Each number is 128 + 24 x the weight over its row's rms, rounded and kept within 0 to 255. Layers, rows and columns count from 0. Numbers have three digits each. The size before them is the row's rms in percent of the matrix's.

# q: layer 3 attention query, 256x224, rms 0.189, rows 185-191, columns 112-223
# k: layer 3 attention key, 256x224, rms 0.21, rows 185-191, columns 112-223
# v: layer 3 attention value, 256x224, rms 0.187, rows 128-180, columns 112-223
# o: layer 3 attention output (transposed), 256x224, rms 0.158, rows 128-180, columns 112-223
q185 093:134133094120155102123145135115176129128121138137109126127084152064165111143071108155161075129076156103139153140139151158137122080153168102138102160164114158145121120099145135130120101054122114102122142137122120115156127161133109126117098111137099130146118090150119143139133134171163157115124104132096124155115125102116104135093110095118
k185 090:142164121117139158159048092137147082069114130156108110135122142160127100172143135115145137094100135139144139122140096112169134126158110159088130179139111136123139137093116116155159133136158075099124147133130098094141137155128076181118159135125082092160135166138153081143108125114101100124139159141110122130114105084144135126119126175083
q186 097:134148144192130152108146159167142138134140156114104131163087112143105155144127107118124159082118157134154124138136149155099093117108130107121111080107112127154136123113104108122162180167141172120080137127128103105088116155069116100144125100142144117109110144129141126119130121118095107099076116140117104119147135140152129122149128152120
k186 096:150142158145121129162081151109138160092084127134117119157105120111104131116143145129147161126124129095159144128115103146053122149117125078115157130164107145122084128114178139138119108117129150163099130119120143096142140185129144075125124138143155147146144107111104129132051138125098104130147074131141100132102143174094088135108161156090
q187 084:163113149126125138151082132154117094141126117112180140122166133145121104131123074198154146120095159122136140111119103158161133155140132115139140122116130128117134143125148126143151085142114108107123161099136127140148135102096126136149118151121133086131153184103126158134089148159121160123121151103148105140112147129199110119137109094120
k187 095:142146142200113184149085133169088135112115133169146142128110085113155141169109113158174116143123165153096087106134158126118155148136133151115131146129095140119093146148120119132131174134126107117145167099100128128117099131112098181140124142141102133121128147122053144125103128134142131119154202097094123084175118136115147120118138135146
q188 090:154150186143143150121133150110093126122149112084135117134136121088133092119160146120129106161151127118138124162102150066131101137129148138140150127175118128117148132124165152127100080125116120102136104121097093119131117162137142071112127133127142121105135114113154082123134171112092165126140132114158151138101129077126072122129135190123
k188 143:104144102150125142078113133091153155127143147140137104142126119073132121126135121136131184077107102127109102135142091132140143115140119148082162101149179121158153130122145165103157140135111159127178142124150125153144107149104103129133132161140135145116186122146142101135163132114073104137121127130162135122115104083111110133162121134128
q189 096:117127120224143094081108154119121132134111122121121127134115154118114125096161138108114105110112114093102134126126138152179114116154142095121095165136120137173159133130119109122129135144158095136140141141139109116118116113125172179100143093129125120140169134116114109141083117175132173121104149142127140102084150141109155122119107113167
k189 076:144129132153136099147098117136188140144165109159086117088059139104146146117114132154110172123127139116127149136130129156163164124164145079154124146124100172172128159121139117098154115113135112158141100148129176134172151111143105153164088097118104127130141124108137164158097172173131109104113137167102115126069108130155138113126157125156
q190 097:096114130161118156140116176110170113075117133099123131118123164139125151134107139103146158148106142154136131147122137139119139146165153114105076128116168110132112148106123144143139130143129129138151137127078123109115116120138166090139127093153164114120146127106123075125120144146103121096116125131110139133137090133130147129114119099167
k190 099:106133114102126127135107143135141127123123104125147108138097118107148170130092106129129101121123136144131127152151150158148126136068111126115148138119171183124087129115148140149156138142103157140112148095113093122137100144139164096128141130143136125135109079140150131163106152078066122174136157112133148111130178127092112129155123080164
q191 096:133148120099147140146135098127150096097118140131172099153102180143117130102112169109120089164112110137130173105121145129088165125159124151139108124176131142131148123138137165117113133162162133139139118114118136150080128083156143172107091134155164091121118115097124124114131170145103120056111122086139139148148110080111109096105155126141
k191 090:136107101094113161162126112155119150088151135116157118113130111167109156110121156113142138128126107121124096107106151125089152155142100123130138087140158112130108096158162144105171126141127144134114097160155130134150137152105144161136093083147142088112148116133136141165138104151111119131091117138127134111083102156134112135125124143098
v128 092:148164110112103098103118137129119124139099144132153151151161132131112154099164128113092116113135118131165115136104134102137129172097169106136141152149139090145141099104132180067124146124147149119153113095142118086156104175129119114162153112115155130130101091142114123118096129159167135129171091153116139125167109113114155168133126163135
o128 102:095161115139109107110133177103123138136168102147144155154101139110121124139136146097147141119104132118137105109092154160140118122115141110121101136103136105133115138141151095160137120109145134114136137121143104138121093124139173139075141110156131126124100138098138134133135120147118199139104156108143119135089177175199093095135136119178
v129 093:124122144153129149128107122170138087133146105133120123141099162122162161133110169156166123131112119141082121123099105125144122158141100176132163121083086140099113113156135125123122113112142123090136152123140146081143085114127136174105134147135115099110073161165090106138161097136127111157118134174123111113204141145107127129138145099122
o129 086:061118156124122144115123144133169114146090120137148134104181097129114114119138052103094140115150166157139112140139174134116096112133131094119138116115117139143124111126137133098149158138115091127143129159146097105098163132107106112113131124151137135109132082145167125118095113144117146117136156094089119136141066091142137121105128163129
v130 090:117140137124146117124102095141124120087143139092140112100099084107140142115116177119167135151131125104140079124119097134138114156184112107101150104156138119078137154114143145172171120128156117144131122134156129125088134114132119133089073203122121132151149147161125118115151113148145095165128159139152122122113139139181182163170082170110
o130 086:119101148086154126153104134151132121142108163182145166153184114165135118119170095163092129099123167157131151144130165147133155115124100151112130122136146156154107182146116118114117134145092148127129133111140140140153130163094105152150142087165132123141147099092159135121112140146100136107147085111117138192151130135067093111100137112150
v131 095:134140135105138161160204111157154127134129112110102103089120129135136129109166148127162137121127114149144152110105113126148147126107076128123118124154143130100140148128071154078120154125136128113098107116182087129173135155154105080136138141118145116163131100120167117113123087105102153130148084090125131115118110144107097146115112126148
o131 104:122138166154145122137080143116115144139150098130174127175127153101123105141113134126080099122104098110144112109132163149109095111120181151140129155128113143140159111110145134153122139093106164147130119143098165113117117137180129107094114106134116136111072142106119139134148165138140156122104143130172142130086140132160130088168132170100
v132 099:135130107130196149135135149142128148118126109148149166138164130119136122138109134144137133164131140146105136092099149130127157112121116127178126107132189109134132156123148115130093122140133155108160139141156128118104092067161143107113149138085125126099127161155149125140130158094124108185117101091111128081091114091111096129103130046197
o132 100:107152155100076156143090123131153080137134131105129096097100158116156108121117101111133122121084166132126147112159163137104137142093183100139154114116088118142118086109168183107165088105131119114130114077145093104136156093145117139167092118120112141153139137112126138094120112173134141106123151148121131117112145115159132172147134147068
v133 088:121105165131159138146142098138123133149139137106128091131105135157106148098119124129129155100145150129162158149095114118126139123085159116174110083099134112137104152099164158142088115125083123094111157129162123186168101145163157115120122161102120145093097067103105097110152115144114133090109087168166094104153118151119149128112111083120
o133 086:150161086127133151091131171124156146154139119123116141117134111102113151167118116104126131172139113112126093098154138153135121123115125090133168167126114130133158100089106093151164141126141172113115126154104100100119168147125162150114137125163152108157084160173130116149135149097156134154113191152117147082135099086147140077131150162133
v134 087:103154092154155091175129136119124140098164154105163132128153154135123106119109156126108095127087122097138136156122150148165122111110133154144098105155089118104125099121099136106167156145153110118174122139091181109174162112130125141098093159132087083155122164129139123151145144136114141100130157156105153106121172105161173103074090114130
o134 090:160124146153094121141144187139124101105108101147128114126092134118137124147149109122151143146181131165154132145106126135139134094166128096104157089137106099149152102171160083128128161125144135103118138091126068166066120086138120117095099122141155175156135114150116112144142113139163148139104122103132143124097108132143108160123158102169
v135 091:116118095152116132175109141107111125202142116127118132132154135150128162150130151113139106109116122128109106149129121124136133091171130106184133122094131117131128103104157119116149145175129163084118111122132120117105142122149105102152098134124140158095075149173089105097112116098128092134145154170150148149166146177086128172115105117128
o135 084:145156186111141122105094161124124121108121145146147130104117130061137100140176138122078140178159151147115174084156139145132112135083126114083116186177145143128152139125105151121103130119161090130142147131125152135128150143116160155128149096156137085125176127108137115159124117141106118136118114134113182167101116102128110121108132112126
v136 088:100115151174168147152123104089129144130112106099151116114152146106141143103107092135119083165130114126147120111116127157102130128119140105107131074175116119108129120101046148119096145106150125124117106125165122107118142134104168120171113140118152100126146078101130119099135163142099156125141141144166125142150097104122174142097151113095
o136 089:187090134154095127142139177135148120142132138117133117127098134108134133117119151132137116110155097113116154142133166114123133088149169144113108173105145142146138162135171127093138150130096150132103138101094116106141162132189148141129135129122106186107118162163143127174131089128150093141134094137125158102124154127141110102158125119144
v137 093:113098196171114144140116118070100093111129154103174127153112143147114117129147187124164114129129136144140208151128182145133152161159191113143150112117142131117138133110120129126111138131116127110099129122131164119068131102172127106107111135139128162076144114152091149107146108116130177176137147119140134112142188158139102116137123120151
o137 086:132117124113134119098145139141150163140131075105132112128135119109152122141140053145128144122124148115106098090165115123129102071102083110125140133130100133170168149153156080118139110146130146090150155110139115112168138102088141140101147121102126106161093172140135109144143120126147088112108125138121129110110086143100125114102138125121
v138 094:105166120142127118132131062118181122141108143158105133118159130111131158110140084085064088151127095111156137095126103142093135140105173136152155132098126142115103094149102125116149108146130119122115082089126115119165140150099135136141105103169123069124160119122138139136134117139108139090111130110138141088152120143131151136078136162139
o138 092:124087164145140116172135202133144123108137138126143145138114130152094122112131151165185135112130148125131102154108193089134104140127068132116107111123154111096087152121145092137076183120109123098129164093123129095135111115135122101115121153109149175110152115188143130134123131167114073134172104145093126111154136139152105112135131072115
v139 083:145189106119151142142102132129178126144117113118159114114093156086102132147126150129106100104162098147122099106071146112151130111123105127116176080132161122135101124126158164149179126113139100090152134143121143147128102103144162122152106104131136098094082145137094116127135145138134135131116095159082130149105145139100110133127142104155
o139 086:083124143118134121145116112131139122093111165139159161151161105172154148142163124119125140154092186101162114121159173172158115145087151099124159091128095103111129074134108093125120108101115151117139130104138114098142150131085097116142111134157108170126111151122124184089124145136115111087115193143155114103150100119169170110122105115128
v140 091:104136116117140135124104159116093093142105142190159095120113149153116148173166073152113109148152121126124139118126130138107090136107101138170146100152161136158113141139099167076149147081119131154156135124136122120133134103131142135108095123108152167098123103144144161132150131151140117059148107120125138123146127135195140131117136128104
o140 084:108137156173128143170159125127143143131130092119143184185123172115144136085120175150159134115099139100124132138162137166138161137155166111108115140122109127170171127134184120150160108124134099154119166136166124101137110192120124127164168128178103115153140138120146120107109133142154168146141152125110115171135164112110116162149132150157
v141 097:137137145193201157147156153115143132138100107091143117150140151156101114118161107103165105172125134114118149087104127154106105157138104125107129088147128108109125152077132155123084132111102124082147098080150121161144149120146107153105148141143136130102125123126158141108210099112115145080101084139173149151140132097138157127083146155175
o141 093:127152142118131123114086141094103139121153157144162091121101106116161123140138119157125143091098130125131093119141143160145177089146171126120099142094141134169175117134144115128153108102146117138105136133105104062151130172176148152131149128121123105147112131086125142158111101126129112166159165158136124092112133083124140149147106149111
v142 092:134140159084124117120116117106125093118114127128114091107139106160091107131165063133119116134167138118119099089141092149128113139162088118139186166099111178157120149135107135104173078140122102176114144122103103146105128140120099112141164082130094113136130104145148130133194085111168158152127123102092123115116136161136139140098137121131
o142 089:097127096150138105127144110133124140125128094130146179141125108104158176106134162098136113117118132082132135146132143139134133155130140144129138137141142120106100115149152112184078164101122133113102125128128128096170104102103140127101123151137150130142133110121125137130099135165111123114148180172152060134130091089130126103104092144165
v143 091:125184130152115126149174135126158124119110119092128088122093156105137116100153086101129092068151135130162160124136121124141126090092156111128144120119153157135103135159149115115136097101091161078127143149124119152117124191128135096121174113126114163109129118149117108132133111116117160104144153137086145120175107166116170147102116120116
o143 083:118107151110161148104122109108108125115146161142152149137137119138134127139121159135122141134073118093082112119155125125156085149106097151153130137159119148108113140095139146124081127118146119113104147133124143095143139133099113138111107081144131134126106113148129166151126155126141101130072127143140121117111162098124086054183132114118
v144 099:133112181162139106149123103104097103085120108172090105131157123137118121088183124112135095160163132135117146151150126127171140105114162134083119131107118147104097159058099135111135111137102121118087104091113113143103152148094105173151124173122119175072116076112138146134128091131124086124140134140118134131148119162095151141119140185186
o144 092:180125094142142109119129154125171139134128114090139151135112099104149127139111127108151134114153133105110104160159115127108093160145110127102118186103158132149136160160148076170086166136135118131118137163122135133140118153127162107079120157135152094171136118134145088148106158143139165145137145144123153117134121118141114092106131143103
v145 094:104195123124174113141128121161102141092129113133176142092143131169105114138101168110102120141123123111171129132147134142110136152126099144174117133093146114111113157109082152101087137132137105097129142125149140135134143130138075108154125126120115079096123072127148083136144120116121150162097134131151116131082081152125119129144090122103
o145 093:162092155142083116142122175164149092141128133142100165158145118083120127073122131119115149148157142130140127153090129125139130123085102102099156081115102128150129132143120079157159148097151167133127105111106133149099096119128092174121102124144133201146117139152125093165120117158147113105134162117086137087171186099157155122100160114154
v146 091:152148100115106134110125105127163158121144093167119142099125130113139161147121143112112142115137142143113086131112103123123112095086170154173090165145129082093108092150145113098173114123146143148109153137118153079113155130145110107125100176154151122125120173100142114127131119135105122161123140109154117125121113137106150120141108125109
o146 093:138111099155104127140145113140141134105154128119142124108140128128110151110123123119145118146133136130163121127101162092115179137122075075124147091090147126138101161102110137128111126160098130138143083095124151153109108124112155114159119137076134088116121119160092108107113163144123140094140096075119138142162099132140117165070125123098
v147 096:132128150150094123090127118144113122075130120139133121148122127102129166136075097120144155108124150149114106138132154110157155159150127121149144176114160104133131133157148133142118124105104120143159094154134097125102120151154137157151145125125160155157141131111124168104104178117126143121102102132149133122076079109091170140139140135145
o147 084:111170132130122151129115136143127146155141136126095149103133124161148087124157129146140148098076101133120130126089082129120147080107106137131122099143104109126133130094109151157155125130166137088097087158172153132158083110157136134129113117138125123120128144121122109122138114123110073141127154095094098137143180145183101100131112154122
v148 111:124148112105139126134131111144107145107129105110104123116147124121086116110162085113116085118177134112143122112133127152135090123149100157091122163129114093111114111121107126090129064109145155157127130145126100122064122168150123157107114060109140173165139154160119111162181122138120144154151111118113169116128096125067147094105115130177
o148 117:141120116155107162151158121146160132107113106132173160156122132162137155128110175133165125105112142078132145155123143089130174121150139103126120099096118132127153124107176145126151123109093104150107096123131101119166109092131146094147127138132094098122131127106145135147070120129133174128090145149171108119126130118175097117111132174108
v149 100:116103145127132143130123105115145124138119154138105131106115096106088151146142076141135128107173109121105156096138124086147138083107121134098081122167152190103124120117141100179160138170096138101134131165117163170125135156152175103095175102144126116085109121169151104140115148122097176129113137116119104126141186136131103115152176098186
o149 103:159110123117137088142080101144100102114111139139132120136142138175133142098118136119128109155122109119116117162192139161139080168131144171140147166115104143108095140141131136077109119134093130120125140109099132136126173131088074124151123120125104166130109111141123151122161159134165068137136123165107139088164121101115132083114135157078
v150 107:131110127175152151120124120148144157150168077147111122107098110111137130082101095099136103127126149120136088119129117120153119091156106121163083076133167109120114144100160153132097121095161120113142114109091107153146125082109060112132188130149140106113109121110161137121151138109134092090116109139161122095092126114153142113165170187144
o150 110:142134114121135125117112118109122113136104177127136121146164143133134154201119154145114156138137129157141125099132142184130161164136187115094133184123152150145144106136133147148105146128099149137119134144105150128129178183151130173183117141139123152116124143146116161094121148152115157142170136145121170113131144089119175134148110166102
v151 087:116162146156164124154151129139155136133147088161155161128105125150095116127099152126169106142098115109136186170121147121161097106140140129188152145137128139128136111063138166153102121122106109125092072134159127134125121111182152107134164093150136149146119165135104069142169126122101105071138114141137134134102126144131107088110103115114
o151 090:174128130137136109136109145133135115101117133127123107134127109125163120139153109158115147134167132122142128111101084157135172126153148104078124095088128097160135097123127088144173154103136150144107118114073101140096107128126156149123118161089119142134115151069128110162087106107123154155107164102142160147098083104114156152104153135137
v152 102:153143147117098108098082121160140157149132111120120122081128084144114146093113111092132156137147143091124118139148129137185138089126124129121065114101125091145126129150142109142122120085141137146134127133116124136087115106165118155086124149137151106130152124115131142093136087143117143122085156085121112097115152081148091106128144107121
o152 095:153145051135106132102159107126094131106107128127109126126153138108095167138127149112113109150127141132107119146129108075135129128122152131122111120160116133117097136095110146098144080122091133121120105113118107143155170141104107115181132140113104130111118119157135165159101162112180141135119111196100137110133128097127150113131114150105
v153 097:103136144131114100111119150148145095164096144141140166138115138157126131164091125117144130104093120153094111113121160081098115155144078146114143116145105147108113070124121096150126137130135104092157140097158144109163119111087108132118105102163123101143131108134144170104171147155139091088126128128143112134137103132108128119116169183124
o153 092:076148087140142082110119138149137128112093107143106098099091111178114136142141127135120130095146104125127115090092131151110126116137161112117092122100131105125175153129105132109142120145168113127135154118089057129122101159141119145114159118123121146101143099126093102128119082147121133145190148119079117140126082113117180143106113135128
v154 099:139115111142171087170127075094116103147100134165144159087169136196144103131066125090040120099097115141119133148117142133098115116080127101198162138132125142100108126145121108089166121135095131159101132103100132133157156158103121116104110146144112128117106132127166169091143088121100133054136143145141116085106177105122108150115128132113
o154 105:117140125146095077104120183142133113140116078102102101146030111078105143115165140106155107159161094105121131107111162122118101124130132132096105127150130108130163103140101111108090161136155144121128110124111131117095096102168163110096109136089163119102138135158098113149116142134162132141132144121111120111109073106110161103123149092146
v155 101:103114102194076107157128114115112123170110153130111130160109144129160104147132087131181123156147113129133153118150106088145134118116101116126130118116165148172133142150142119100173117128087174135172113109114063111109140105097117115133166105110142131161133094137148173092063143108090119123091136131139116113125130190068150159111139136090
o155 096:152150126120145130148115119149142102133123108155151150139149136124094114157125167136112125123118111138114123117093120131114107148108136124122093169147119134113151131111119167113067173131152098125090154137130187182121099171113104153149113098168114131085122109174137126110156143115120104124143072105086163148175147088155117102130104145147
v156 093:123114137126139124169137115092098106139119161100152138138136131087094123141123105118154099153136129117137113147149140147119103155097098156080160132125098167140153176044103124105129098139145154129107102146120169145058140156096124098117073160159109125120111144111161113146140108149139169059149121108125144150119166095123156117127136131120
o156 091:167156131163131056094084115143121154121154081170149129129087114172180136107161143144143131106113106104129146127156089110170121097155134113163152115095153101134119119168135094131110119114132092171134143110136135155137095094133149119118147090079128110146157119099102122161149154102147110155112115154144096137115129153149111104103121122151
v157 098:121108155169145085108103124119099105104153149103116131137151107103149104090154156143138143160154108133097165114131120136153161121143097128128154136107102113110118134158111092133098074138075131134150151132123122153087156122103158133108109119116114148135161071141145125152130100110166147155136129134130123136118189092167090122061180139108
o157 098:112104110105148167132172140133107164150116079138144131110120162167108155135112083126146087092089122121132116169155152115112119139132129155155125135175128152162142150124160113143125132107136121140103136147158107109202130112102076135145128134146136144144126140143155148113160137099103093103115152127096104137108118105067139152179122170147
v158 103:087181102095117105138124124119113132080129124121108087087127102098149114106133132175127155151131149108155088148110140140160162117147187115146105132104134076098132106150083113101124112150112129106157159149167119094120163155182130131093129140109117132108170123128114176102112130129131129132134127118131158104086119098124148162170097119173
o158 109:132094144143081164115121120134107095162150162138140160157137153128157106132129151096140116099102101146126125124100128073105130109087092139116180132175116151133096129133159168119120122099089128118138099121147156130093113077078075129138113106137173106139087145144155107125112126146146115108128141137093132145134182178147114153135147139079
v159 101:139144120124101162063105128127160165143107135120124115131118134096133115093127072177084074140154093142128098060141112076146142090110124090083144088133158079139126120122120161120182103137154093123158103130116107164128160156115093156133145150133163112130134108127138099147123105110109124183137118141139148104125106124136162127102170150182
o159 095:167102141129157118192163111133130106107103167123159150137162112137149143161097142107173141144099132142160128170161140151132124131140142157120129130098123155079149105154143115111061146145103133124099153111140185141141117132161124117120092159115109165125157139155127171096154163134110122115146083126168101094160157128168080144131114114111
v160 100:115117128163114170154171144154154138145171089172118148110131115117115119097109121116125101125087094101099129088147112123137134097170141118182146140142069147137144132126146102103142136115176117140144137156129082127151116133117122113098127098131098092160137149147127163126113124103099106103076116139118144116117125115113139172182147109124
o160 096:164129141103124142137096125107113088099115187099155094130148145111127131144141141165141138157181165183130140127125163130140128155102134125140137133141162121090082123116126167146097133123074096131126101126121129116062188137152119156157120119165145176107145119115106144133112087133086114142165106147182120139130137114102122126133137097119
v161 095:112132115114122116125190078139076090121101120178157119121150100120081128167085180130150146142104152129133133137124105157093144126108124155137077162128100167072122148122135123141141111129135093116101103112154145126162149159118154119127105142158115120146083154123157095135183108137130148154110116158127131110085097166155135109128134150169
o161 081:133116186168162120155111161096130146127136153102090125129103125122145095102182079173115138102162108134169121161111135100112140090164145111114157084117149125171131124127112087128143170123156158131160133172118130127121110108148144103096113154129185142114173102130124131107143158140132090104116154080122125152151125106134135151134096156114
v162 100:173111167127154130191124142088143130125128123075131137125155123145127126092149146126148123180114123135093101149129097160134109091160139135126180130119139144134150148143120145121104127117136123114143133097176124125090123114071110132154106140099111150105102122110094157138096140090129078142100147116157138081128161081076096141111118139129
o162 103:137125100110101146111143134116171136126145115143144106128120137129144133118134129131177122086178187108154137134146149118140147188095129134128098129129134111146109151154125094138151119141121133141117128169134100112165167142178127149136157148147128122175154164106117126126145138137112162155144117153115168126161102148121154100154146097154
v163 102:128160109157155136145117105144152106115077139156166115103114170125116132159152126138092148119106099125153132101102151121140129141116159111125076084098131133167133129188145162100120123103137112145118130089101132160155148154145146129091154108157101151185105089147101110124139121150139171088188091140103155144135135149151127116104140119115
o163 104:136136164122138099137131148113110159137148146129131171157144134107131139165154127133141164116145153158163098127126136137170111138134092127129169155133106126115133059111136110120143134143123157100127154145127145101099114137109146103137157130145141149081116159123122170144142145073105133135103157151160115098128108116147141139127101105163
v164 098:125146122073112122063140153113162154123161088115120144111144103116140124117114101144112075110082130123185128110133136125136134108115122109097089092139086110124091117165136137137125152136114070099153134143118107124147148146141140109163101092111145136144147145109111103157148152104128104144148164126131149150136098110108173128112150126132
o164 091:135109149123139177155138104123106112135097154123121095119144108122134081116115125133109130153106093162118155159108105120116131105133113136139133046139140149094176145117116153117109088136143144138099148091127141110147124108179121120107100141103120135123143107125128139112164106119117129109107065100150119153126150179148074171163128098121
v165 092:147096124147139100150139138141109092167103145154137122140133168151137072125103093124113135105148144174125181147126156103110130122129132136126144141087100149137130152143097099095164117128121131141159078127085113141142160082114172128114142139110139132124105093131138170103138137123144143039134123151127136089162142150114103145110148145108
o165 092:145176153153123098104146180078125130114142080079112110129065132106134123153157151102149117125150098129128097122133106100121085147131134115121081179156123096178142095132133127117104150143139093116075130155159132137108086151167116098116124137125150098094150162154097114144145124085138104167098156117104129118075113104135144120149116152170
v166 095:132171092122139169141152080101098133117141126124175160127109096123122145074105161110089151132092126162133099181127138127149131122156167160125133172142145142106138157110110097106112135134156142150107137151137118156103120164140106141147097155135113115174121170140082108118114129134128076161170154143092126100093098122132104110164089126121
o166 096:106107174123115083100090143143156102114095161119099113128122110164142094141151123139146158127127146131136182120116087102147092120130136116121129084140131099117113104156103175156140126115141137120183082121137145164087104072129160105100113111104125118125184114097144118140095153124153153096056099121155124137124140136144152106094162127137
v167 103:112166124152160133102107162123157136183112127059116181145145106120117120127130102136096108167142132126166083128108157188181092140137125126124138144119106133112154114117133120147096139144127125098119092143137161134126122140120058093138121125159122137129157139105131108108102134131159080123112128138158127120090179058138129107114100177112
o167 103:102111099165091125097137104121097121092140154148130056134153128143131106136118171141190168115117146120141140133088106093129171152109130134124143059130161103138100120190096116128150103148149124167150163105132115115129128086144136159135131134097101112140120154095104137112147159153127120129150113124078129116158150168111175158119155077135
v168 099:114077135074156135126138132112168101118153136130146122125144117113153151151127101087148120097156168122097109136139148136145132146104133128186160116120168143147097091114154121142132132129120145128096088119156141083100118129123121112131148110148139121118117158132139177133157107129107160084137149089143102175116146120166136122081119104116
o168 097:148147113148118116121109098146081141169110107131127134133078117132152113107124122144081100114118076120146153114142127140118121094134154162122093162134078140111148126126129125065102132116084120145106150141086094112128143100140134098135122143085151117134101117146117105136120115100162104155127120163067126151094108112085115126144133140087
v169 096:128109137120207129162131146124069143133111093082134142135155172173139106125146166112147122142101118145128166164132179133171160136103132117127135076088132150172125149137104147116083150145091115090159135126107105122143114108147177116101175124108144115160133106130105130128108127088150126089142087099124118091127119106101137125078147110078
o169 104:159180142131109127097127148130143125126149120154116107116087142081125098142117106126110152132141150128135096112105103146142105083115124095089119124116072141155160074111154151104163126079173128128111128121114107119126165160145118113116143110130113139118108164113135117160128119111140173153112164148120182099092133126178151124179138171133
v170 091:129147111148107111120086107138133134154091106137184139114125121147082132163160119185113156106145120127154113150121170112134126137111135134106129134122099106093143136138122122114107152161158135099141158112131129128152139135128093131125117097102111120148189151111136113112175143110153132153095102114125138092092125169101103113152152108136
o170 096:113117144143143123123139117092103114116153122145108097140131120107159112073160124087144144158114118143131145123109094119116119119112119111157159083137121112120124148131083100176138072126146132137112086146115156137108062104119116158110131123110154114113115119136133109122126137120127108060136188102143051110159130121147166151115108136134
v171 090:126131175157105070075087172110116152100102157109077139124163106110114080099134099173091095134138128160141139109126159094150165179133142142121116115145144112146132152151116135108108121149147123111131116124120106130157110124105140114165108177111125094133089122094125144108061174109133114141111100126149135076083128118114150087113156126134
o171 097:203155124166120137158164130140129116182176091136137093100096161135164098129127176109130119110120107145157128123112140084112108107122147122163126133129122164131133149147145139121140110121148156127132162117149145128146133110162085131104126139084128171124146151160116115134162134164124116115146100164135126140152209158164110185174120136160
v172 108:133120187130141133159141112102108098136138122071152138142116127146136140086125099198123110114112111167113116098119152116110106140147147130133172121099118142142100129118124143065138117148130111182118141097120120118124162142149142112148113156120104118125075119105101126107211100125129114106169129096155099119140122148160121124125098139111
o172 105:119123110132148112066118167142130121140083128124141113127119121132166141154136128091135123131152130113175136097129134145145153110180099100115126148118099119130155110112155127129140164138127164093118113145108123131108134122105160115100128148087163110147151143171190095167046121119127174151119119166119149106123112123066132122099145099171
v173 104:124151184150096122153116118122113123071117124153194133122116147175113108142165134169165100088150125147152135090108165135139111127131071125116126130101128107114153139116158187105124144168126118131121129128134123119113129102149162135131148102108117111139131119151136133094152096115111133121153084120144111127131123182135079123113118072131
o173 103:131144119142153123139106155102163106145154078107157127159151148060162135103105121112108109109133135114129122113140143158114140097149163093127159157135113121170146093118136113127147129151111170115112135102108123102117117107130139145091137136179144128106091126108155103164109163132150170130122178116152066126106110062116148140110121161168
v174 096:121121160140096133125132155091135087155128150171128126119146144124148130151119124120136121115103135125146153131121149108117126123122094130101128104145068189126119168128139107115089115125107094107122135099152127139122115115115143103114139115110110109107163126097160170125136086118140122071166134141094110125148139089130085114106160141147
o174 090:085144077132169138079145116101135171139122074105138085138066143117123117175136125120114107118126104113083103088146125115118091116139164126178127144156138127130149130146123137112120075138139134138146168158142093102148144126164141116120127134132160110093124115132119126097152137129144166132119126136169130146085099159087168129162108134127
v175 100:113114117123087106098131117127114148116127129128130126099111082150118127145148114154152143103130155145167137107131119138139121147126081068124079117120105148132124108144182162133155111165129096153107130130130123143106125149167133157157112108162164172131134121131132159136135143102118137139152129116125131171118113129197144140142171110120
o175 086:119147151131140124145118123131107138152142118127155148147138110116141136153153125133105101154120096121104112102157159126149163105129117165126145122152164148097148138127141132103098142134137170105121138074108168091156131094112159092090109146099078077087096151081137150107132102143105104107109080161155103154112099149086104133099068131163
v176 097:133086153128124123181090170096142118142127149124157147127134132112149105137118102133129125117152125134104156133112126131092137132105126118095226145114152183114124103108111108146135117122133158119130136154135157130092096114093146131143180112133136134083109108113116146116174118139116100077179102099115141201154096115091092163097139109146
o176 086:096124111099120134091150103112122111113145126122134098138102125158130146134131143119132115078100087126120109097153147141109077135115153160186097181112098096131109177152143142101105098145111109137102134123190088106183141130142116111138132125101092133124126144117107146109145135126137139161121139148148075076107136123115146056195136139113
v177 096:147150118140109115078120114141109109122132130108116121127118123155132125148086199039110130128115153111129089189139110184101121146101121161184093141102124116107134142136161109141100105156125142105124127104126143119114130091092137105144117134126114140154115142098146116140147120164181168121111120172138117137086137145170096129118119165108
o177 094:115139112147156123117148134118105145133138128154082112083122095118098139105132083160105136121136116137129117118078071084125162109149134097091119088124146135122131130107064095159125107129130112171142124149107122144126096124143129155117134127112172121112122111128101123126135152052138097125110149062093124153108139126122139150123113123126
v178 103:166158122081141093094129138110155161103123115151084094120143091130132133135161117143110147164091141143098106134128148140133138168073179143118140142130113084134105160110108144154093109120133126122122104126158160154167111148104120123132109133134088124068161116117137137151106213116130105107109129094131109116111115071079130111133136134159
o178 120:141133127125093138163129117132123106150188109125120144133124155140121114091104138085166119083116145126139116126133119117119134150127105128135159118087125116123091123151119116148161124104139148121131139124102112104160131120172097125128140154083117130173128104109103133121122113169100142142165130166113112126162143180169123121168100105103
v179 103:136159105128107114133150123125151157129110139086142110103161120120131131145124122127154134112133124090156134141110095154115113108101155177151066146116166130126124129136124104166114164141113186151136144158111099120125117134135104137149111108128141118142155143142151103119142094124148087143112149144145131180113118167160145156130102122107
o179 101:163117167117134157120107115145094109141148140171116139140124143113107096083102150140067139121129132144114150166097098067110168129151084133135124089122095175143104161121100174119163094119105101150143116117156173155128118153117141155171124105126131133132126086119147124142108142122119131109144089116097157136151205095120120142148160118100
v180 093:172135078130140164113125110093162152117093130139137148120143138143122131151129149160104107148097130089139114149126139133116084131111102120107110134172113089103159148138138117115150102146138142100114093119112185126147159160091124107140120134161121132149112146133157137129119093126117150120186148162141103130140122089140139139116110127117
o180 090:101104158144138086141138135111086114122166112115117115122104138107114126063103126138159111113129085139111147148130070153109139093171163137127125113142170147137174116135114091118134133134160105182125138128126137126100097105153160108090144115109163117113148096118113104131150163141158120124093088069153116154122137177142099138135113101163